config.yaml
n_layer: 14
d_model: 96
n_head: 3
n_kv_head: 3
head_dim: 32
d_mlp: 192
vocab_size: 8192
activation: "swiglu"
norm: "rmsnorm"
norm_place: "pre"
norm_eps: 1e-05
positions: "rope"
rope_base: 10000.0
rope_fraction: 1.0
qk_norm: false
attn_scale: 0.177
bias: "none"
tie_embeddings: false
parallel_block: false
init: "normal"
init_std_qkv: 0.051
init_std_o: 0.00962
init_std_up: 0.051
init_std_down: 0.00962
init_out_by_depth: true
optimizer: "adamw"
lr: 0.00252
beta1: 0.95
beta2: 0.95
weight_decay: 0.13
lr_head: 0.00759
grad_clip: 1.0
warmup_steps: 447
schedule: "wsd"
decay_fraction: 0.675
decay_shape: "sqrt"
final_lr_fraction: 0.05
batch_tokens: [8192, 16384, 24576]
seq_len: 1024
doc_mask: false
train_tokens: 155000000
steps: 10111
dataset: "wikipedia_en"
Each number is 128 + 24 x the weight over the matrix's rms, rounded and kept within 0 to 255. Layers, rows and columns count from 0.

# layer 8 attention key, 96x96, rms 0.101, rows 86-95, columns 0-95
[[158 171  75 121 155 137 154 108  55 154 116 159 126  90 115  84 186 174  97 160 114 112 126 125 168 120 121 136 219 116 135 119 137 107 130  81 106 116 145 137 151 105  96 113 130  86  93  68 114 140 106 152 168 106 119  92  77 122 123 120 103 175 110  84 127 127 149 128 105 115 136 113  98 168 116  82 109  98  66 156 148 114 144  59 109 188 170  96 110 123 124 159 163 158 121 136]
 [133 153 146 120 140 104 116 115 161 152 133 128  91  78 137 139 144 134 124 134 186 132 112  95 199  70 103 153 167 130  99 109 145 116  99 130 160  89 100 129 101 163  90 155 108 126 114 184 108 125 165 155 134  69 110 134  53 132 130 124 147 179  97  88 119 149 106  90 128  97 186 118  98 109  91 113 139  90  91 140 125  91 145 139 170 135 119 138 117 115 117 110 120 139 117 126]
 [113 178  98 157  95 173 138 145 124 126  88 108 172 159 113  99 141 139 140  96 120 136 208 171  77 123 144 109 131 174 107 135 144 175  88  98 120 139 134 154 189 128 120 120 110 149 158 159 123 165  79 129  66 137 130  98 171 103 140  72 144  90 124 158 106  82 171  79 144 138 119 189 148 124 141  96 145 115 121 132 129 124 133 168  78 153 119 144 105 117 209 138  55  93  65 155]
 [116 102 150 127 135 107 106 104 145 122 154 131 123 118 150 171 138 141 133 122 127 155  97  72 163 110 123 125 134 146 129 130 103 131 142 129 157 130 134 111  91 154 171 124 114 109 146 119 117 121 153 141 148  98  92 125 136 139 138 141 120 117 125 114 151 159 118 142 134 149 131 125 151 136 123 150 117 129 117 104 110 112 106 115 176 143 118 111 127 143  97 162 142 130 157 113]
 [105 111 141 134 112 102 123 108 160 111 153 118 118 114 150 147 122 137 142 120 129 152 141  81 147 124 111 128 132 155 125 145 113 141 125 123 159 128 125 123 115 149 157 137 102 126 150 133 105 113 129 143 145 108 106 129 123 139 150 125 120 139 136 131 142 138 126 137 131 146 124 130 157 138 151 153 123 142 115 107 109 127 115 130 159 147 112 125 131 119 131 156 136 130 162  88]
 [128  69 143 101 183 151 144 132 118  83 145 148 105 130 136 113 111 141  91 142 102  92  96 118 149 118 113 112 104 137 137 136 107  96 137 125 132 164 114  99 121 147 163 145 182 100 156 137 203 114 152  83 186 114 168 156 111 145  74 181 133 134 114  98 160 133  89 171 164 130 116  86 113 109  57 134  86 167 110 105 143 113 156 105 117 114 178  97 130 149  49 101 149 113 140 111]
 [154 168  64 116  65 115 127 122  93 154 102 122  94 113 121 134 131 137 123 128 141 184 124 143 113 121 128 162 157 127 111 118 125 146 119 141 117 113 120 100 158 182 121 156 163 131 127 137 114 168 133 170 160 115 123 149 124 107 156  87 105 179 148 124 110 122 119 129 139 140 108 144 107 177 158 134 119 148  80 151 127 124 119 105 203 153 134 108 131 111 177  91 163 168  59 102]
 [125  78 154 134 135 141 139 123 156 106 112 147 123 122 124 112  95 172 101 119 156 164 188 120 139 106  89 134 140 160 146 149 159 129 101 109 112 146 136 142 170 118 149 135 127 137 177 138 158  72 141 147 165  94 112 132  84 129 109 169 153 141  80 118 127 153 110 128 125 141 113 157 106 103 101 146 110 132  91  96  92 145 120 165 142 137 143  96 131 103 133 118  99 115 129 141]
 [130 114 116 115  97  91 140 111 110 122  85 150 116 128 140 152 116 136 114 118 118 193 212 129 141 141 116 126 152 159 124 123 148 152 111 132 117 122 118 122 125 163 165 149 137 122 145 151 123 137 169 172 154  90  70 135 113 129 118 136 109 140 119 126  92 147 125 106 142 173 114 154 113 133 127 133 130 129  74  86  78 132  97 137 195 146 141  91 116 123 160 103  89 126 112 121]
 [126  96 117 105 138 155 132 118 116 115 123 132 128 162 121 117 137 121 117 129  92  89 121 146 110 122 149 126  98 143 151 124  94 125 120 123 131 130 128 135 145 142 171 125 167  92 147 157 170 173 124  81 160 112 166 117 128 151 105 126 105 112 138 133 145 104 139 118 156 143 128 120 107 139 102 136 122 128 135  94 129 121 157 112 140 131 148 119 126 145 119 138 145 109 125 118]]
# layer 8 attention query, 96x96, rms 0.0994, rows 87-95, columns 0-95
[[112 100 123 126 169  64 147 186 156  93 105 111 129 113  96 200 120 144 154 169 118  81 107 153 138 160 130  93 151 127 101  77 160  84 187 174 151 106 120 171 147 148  63 143 142  98 128 127 172 115 167 108 117 136 150  89 135  95 104 138 139 143 135 113 115 143 150 147 102  82 109 130 150 117  98 187  92  73 118 137 164 171 127 129 136  76 109 138 126 158 128  70 170 131 113 167]
 [145 145 110 135 120 138 146 123 141 135 120 130 142 170 115 111  94 136 122 133 122 121 158 148 166 126 158 119 135 101 137 143  77 150 153 128 113 138 129 130 144 164 129 134 143 130 136 123 127 116 132 109 117 123 132 128  69 139 124  85 124 114 128 106 180 137 113 146 144 152 107 151 147 144 155 136 130 113 113 113  98 127 118 149 114 142 132 158 139 116 149 123 109 116 153  97]
 [112 127 148 116 140 117 118 133 126 115 133 144 105  94 141 160 189 155 159 151 127 120  91 115  72 145  95 126 138 134 115 143 188 131 127 127 162 131 118 175 119 110 141 148 118 139 119 153 122 141 126 109 129 152 103 113 156 129 136 129 116 118 123 131 103 124 143 112  97  97 143 120 114  94 107 178 146 107 157 162 141 144 158  98 155 149 106 109  99 152  99 161 154 166 149 141]
 [ 91 144 127 120 159  63  91 103 119 150 162 168  59  73 130 188 143 171 124 142 138 128  51  85 138 140  79 109 167 146  69 140 146 109 112 186 164 109 102 135  87 170  77 150 154 140 137 143 141 113 157 103 136 104 123 120 118 157  79 140 124 174 116  61  95 160  86 176 167  91 179  80  79  86  93 201 150  96 144 213 179 130 107  85 207 110 152  82  83 155  53 166 206 177 176  75]
 [162 127 155 118 124 176 114  83  94 142 150 116 132 141 144  81 147  83 115 111 124  81 115 103 121 108 129 156  82 163 115 113 129  67 159 141 114  94 129 128  79 111 133 152 115 134 144 110 152 117 145 118 118 181 129 140 152 151 111 172  87 107 172 131 133 129 141 131 131 109 162 117  91 100 109  96 157 136 116 110 128  96 120 120 115 113 174 157 113 159 127 137  74 126 118 140]
 [ 99 142 126 144 121  62 114  83 124 105 121 113 131 147 162 143  70 119 117 126 128 151 141 174 191 130 105 111 141  97 168 114 142 106 188 134 113 142  99 130 118 146 193 119 163 129  89 105 107 112 102 129 165 128 145 122 105  93 154 136 147 142 146 172 126 102 116 194 135 136 106 124  66 137 169  94  70 116  83 132 152 146 142 137 127  99  99 133 141 103 126 142 184  92 153  78]
 [119 152 128 115 126 165 135 132  88 132 133 129 137 169 145 151 119 121 125 115 128 159 101 162 120 149 125 124  93 145 133 110 123 106 128 169 143 140 107 116 109 165 162 195 103 122 112 146 159 149 132  64 103 154 148  80 180 116 104 136 128 116 170 101 123 146 126 156 162 161 105 107 127 122 131 170 165 178  79 105 136  95 123 181 141 123 154 179 127 132 127 106 103 121  98 115]
 [119 155  87 126 108  97 118 143  94 133 119 171 119 175 174 155  85 129 121 117 113 170 122 126 156 142  97 130 139 107 172 133 184 153 152 140 133 170  88 128 109 154 188 196 135 151 117 161  90 163  98  65 148 139 132 107 135  91 134 125 149 123 128 153 134  83 122 173 113 147 115 138 123 119 158 160 119 153  96 151 164 128  99 176 106 124 110 152 135 102 117 147 124 132 140 102]
 [159 115 141 136 131 134  78  95 122 135 116 141 139 118 153 105 103 120 107 118 137  85 129 113 138  67 107 156 111 117 123 121 117 123 153 169 101  91 157 139  88 117 145 129 131 141 151 124 123 117 138 107 124 157 128 119 113 151 106 127 101 104 145 139 142 108 134 152 122 132 147 112  87 126 124  86 155 112 115 108  98  88 128  88 112 119 146 145 131 139 127 140  92 113 155 125]]
# layer 8 attention value, 96x96, rms 0.0957, rows 64-70, columns 0-95
[[129 115  94 114 153 113 137 126 125 108 116 172 125 130 106 139 121 129 115 104 164 113 129 138  91 122 133 128 150  66 134 146  98 136 128 147 103 147 149 136 138  93 130 120 119 120  77  94 117 115 135  86 145 144  92 150  87 114 147 138 129 153 145 136 119 128 141 124  88  97 126 101  90 177 131 133 120 142 126 149  75 113 118 123 108 113 157 122 131  92 130  73 158 165 123 122]
 [155 116 142 141 120 147 106 126  81  98 119 110 130 163 129 147  99 119 121 129 125 133 151 124 138 123 111 136 112 149  86 130 121 105 146 133 116 127 105 133 110 132 160 100 108 143 139 146 142 111 150 115 185 175 185  63 148 137  87 132 135  96 129 107 132 125  91 139 110 128 135 159  94 107 139 132 116  80 132  97 149 153 165 122 127 144 126 133 143 162 133 144 140 152 140 136]
 [141 106 143 120 140 105 140 168 111 133 128 156 138 134 147 120 149 136 132 155  77 133 129 110 117 117 127 114 106 135 141  91 165 123 108 116 166  96 127 103 136 160 120 153 174 106 137 136 115 170  81 118 158 117  87 110 135 106 155  81 148 112 137  97 133 112 126 133 178 152 129 125 142 123  80 142 115  98  64 112 151 101 125 104 155 128 164 122 115 142 121 112 146 160  82 135]
 [128 102 129 114  70 135 105 141 138 150 139  57 135 108 153 100 101 137 134 117 106 146 110 117 110 197 132 103  97 113 125 172 136 134 106  96 179 117  94 112 133 122 138 153 122 101 166 100 140 131 122 167  87 110 129 107 130 129 110  95 127 158 127  87 124 119 131 133  71 141 155 130 125 145  90  97 108 133 128 139 155 125 150 126 134 136 132  99  74 106 122 146 143 131 135 127]
 [124 125 159 100 157 140 200  97 112 173 110 118 121 160 140 123 168 147 143 136 122 118 133 115 150 139 115  91 107 152 129 145 104 118  98 127 117 111 128 107 141 137 135 164 103 120 144 133 112 151 147 172 130 127 111 147 163 145 128 145 155 134 126 165  91 133 141 109 125 175 159 150 114 125 130  98 164 121  85 142  71  98  86 118 113 108 160  86 122 145 134 121 174 122 119 115]
 [157 102  99 125 131 119 109 165 156 105 150 138 138 111 128 132 110 137 115 134 155 160 124 146 111 142 130 122  72  68 136 108 110 153 173 139 166 125 123 103 133 144 139 111 151 126 104 116 116 136 119  98 132 139 135 149  80 157  93 124 142 133 145 120 103 104 149 147 135  91 119 125 124 181 119 137 119 132 139 132 124 149 122 143 143 105 127 112 139  74 124 127 128 140 131 125]
 [135 112 113 115 122 136 134 135 179 161 115 129 121 105  65 121 158 123 122 136 140 126 130 131 130 186 117 119 121 149 119  81 127 170  89 117  77  87 159 138 110 123 109  73 122 126 129 125  57 140 111 145  90 137 107 127 140 114 150 102  88 111 119 139 105 126 152  91 104 105 142  92 124 123 107 125 143  97 103 157 109 114  89 156 150 118  70 165 120 135 122 104  93 124 146 138]]
# layer 8 attention output (transposed), 96x96, rms 0.0957, rows 64-70, columns 0-95
[[116 106 148 124 122 141 114 155 114 139 133 130 122  97 123 111 113 174 117 125 132 113 165 133  76 101 171 160 103 106 127 138 118 124 107 143 142 127 113 122 155 140 171 173 150 184 140 136  88 117 156  95 122 130  91 128 123 164 136  94 112 124 147 113 145 110  93 174 172 115  90 133 156 126 135 141 135 135 119 112 124 103 119 118 125 137 110 129 159 119 116 125 107 103 160 117]
 [116 138 116 131 130 101 163 110 170 152 135 112 167 167 123 103 128  89 123 126 137 136 152 110 158 148  94 150 153 132 139 143 106  98 172 163 111 139 128 151 126 109 109 139 121 119 148  91 139 150 109 124 112 106 133 146 105 141 136 107 142 106 123 117 101 185 135 106  86 149 116 147 134 132 104 132 124 130  97 150 122 176 106 128 117 126 135 114 109 126 159 138 141 106 119  99]
 [153 115 163 142 132 104 132 149 140 156 100 145 121 135 144 116 155 166 114 149 146 143 108 113  93 136 135  75 122 113 127 113 159 155 100  82 106 165 145 153 122 144 104 120 154  71 117 130 132 130  90 162 151 114 118 140 131 148  86 168 148  97  88 126 103 141 119 100 144 116 136 131 158 134 129 172 110  79 148 172 169 168 165 142 149 170 124 116 140 109 112 128 130 161 107 127]
 [124 115 132 135 136 162 133 134 125 117 117 116  82 104 108 116 122 123 134 144 145 195 149 159  96 133  81  97 137 137 126 110 136 170  97 101 194 134 133 107 100 128 130  81 155 114 130 157 133 122 127 114 127 138 108 104 147 102 138 147 144 155  81  93 144 150 160 105 109 114 140 103 139 130 112 131 119  66 109 103 148 167 144 134 102  95  97 132 138 121 177 136 146 168 135 145]
 [145 141 134  90 106 150 132 131 113 196 127 130 120 181 145  86 139 142  93 127 114 128 152 149 120  97 123 139 105 113 125 131 113 179  96 128 182 107 135  95 132 150 144 116 130 121 103 104 144 124 185 102  95 113 137 135 137 124 119 145 117 120 137 144 145 136 123 140 144 161 174 143 130 180 113 139 155 126 171 130 165 140 154 102 140 141 152 123  94 154 133 121 114 146 106 144]
 [112 124 120 127 130 100 146 111 143 125 128 155  84  88 136 127 148 170 129 134 152 146 138 109  99 134 120 130 147 117 141 119 100 156 113 129 120 139 113 121 134 152 131 129 156 162 153 152 115 134 115 141 132  83 117 114 112 176 108 120 140 138  88 122 127 108  87 141 131 113 136 111 141 123 127 151 126 110 127 128 181 119 134 140 141 149  96 144 146  98 137 123 175 121 129 116]
 [151 133 107 142 115 158 138  88 108 103 129  98 116 136 137 128 107  90 166 137 107 109 108 131 154 128 146 130 118 137 167 100 156  57 118 109 124 106  67 130 132 115 136 157 145 123 123 120  97 123 140 121 151 148 122 149 123 136 113 116 114 160 128 186 153 101 197 122 152 102 124 138 119 126 107 143 129 107 108 131 170  96 171 110 171 124 152 110 109 140  79 109  93 111 132 136]]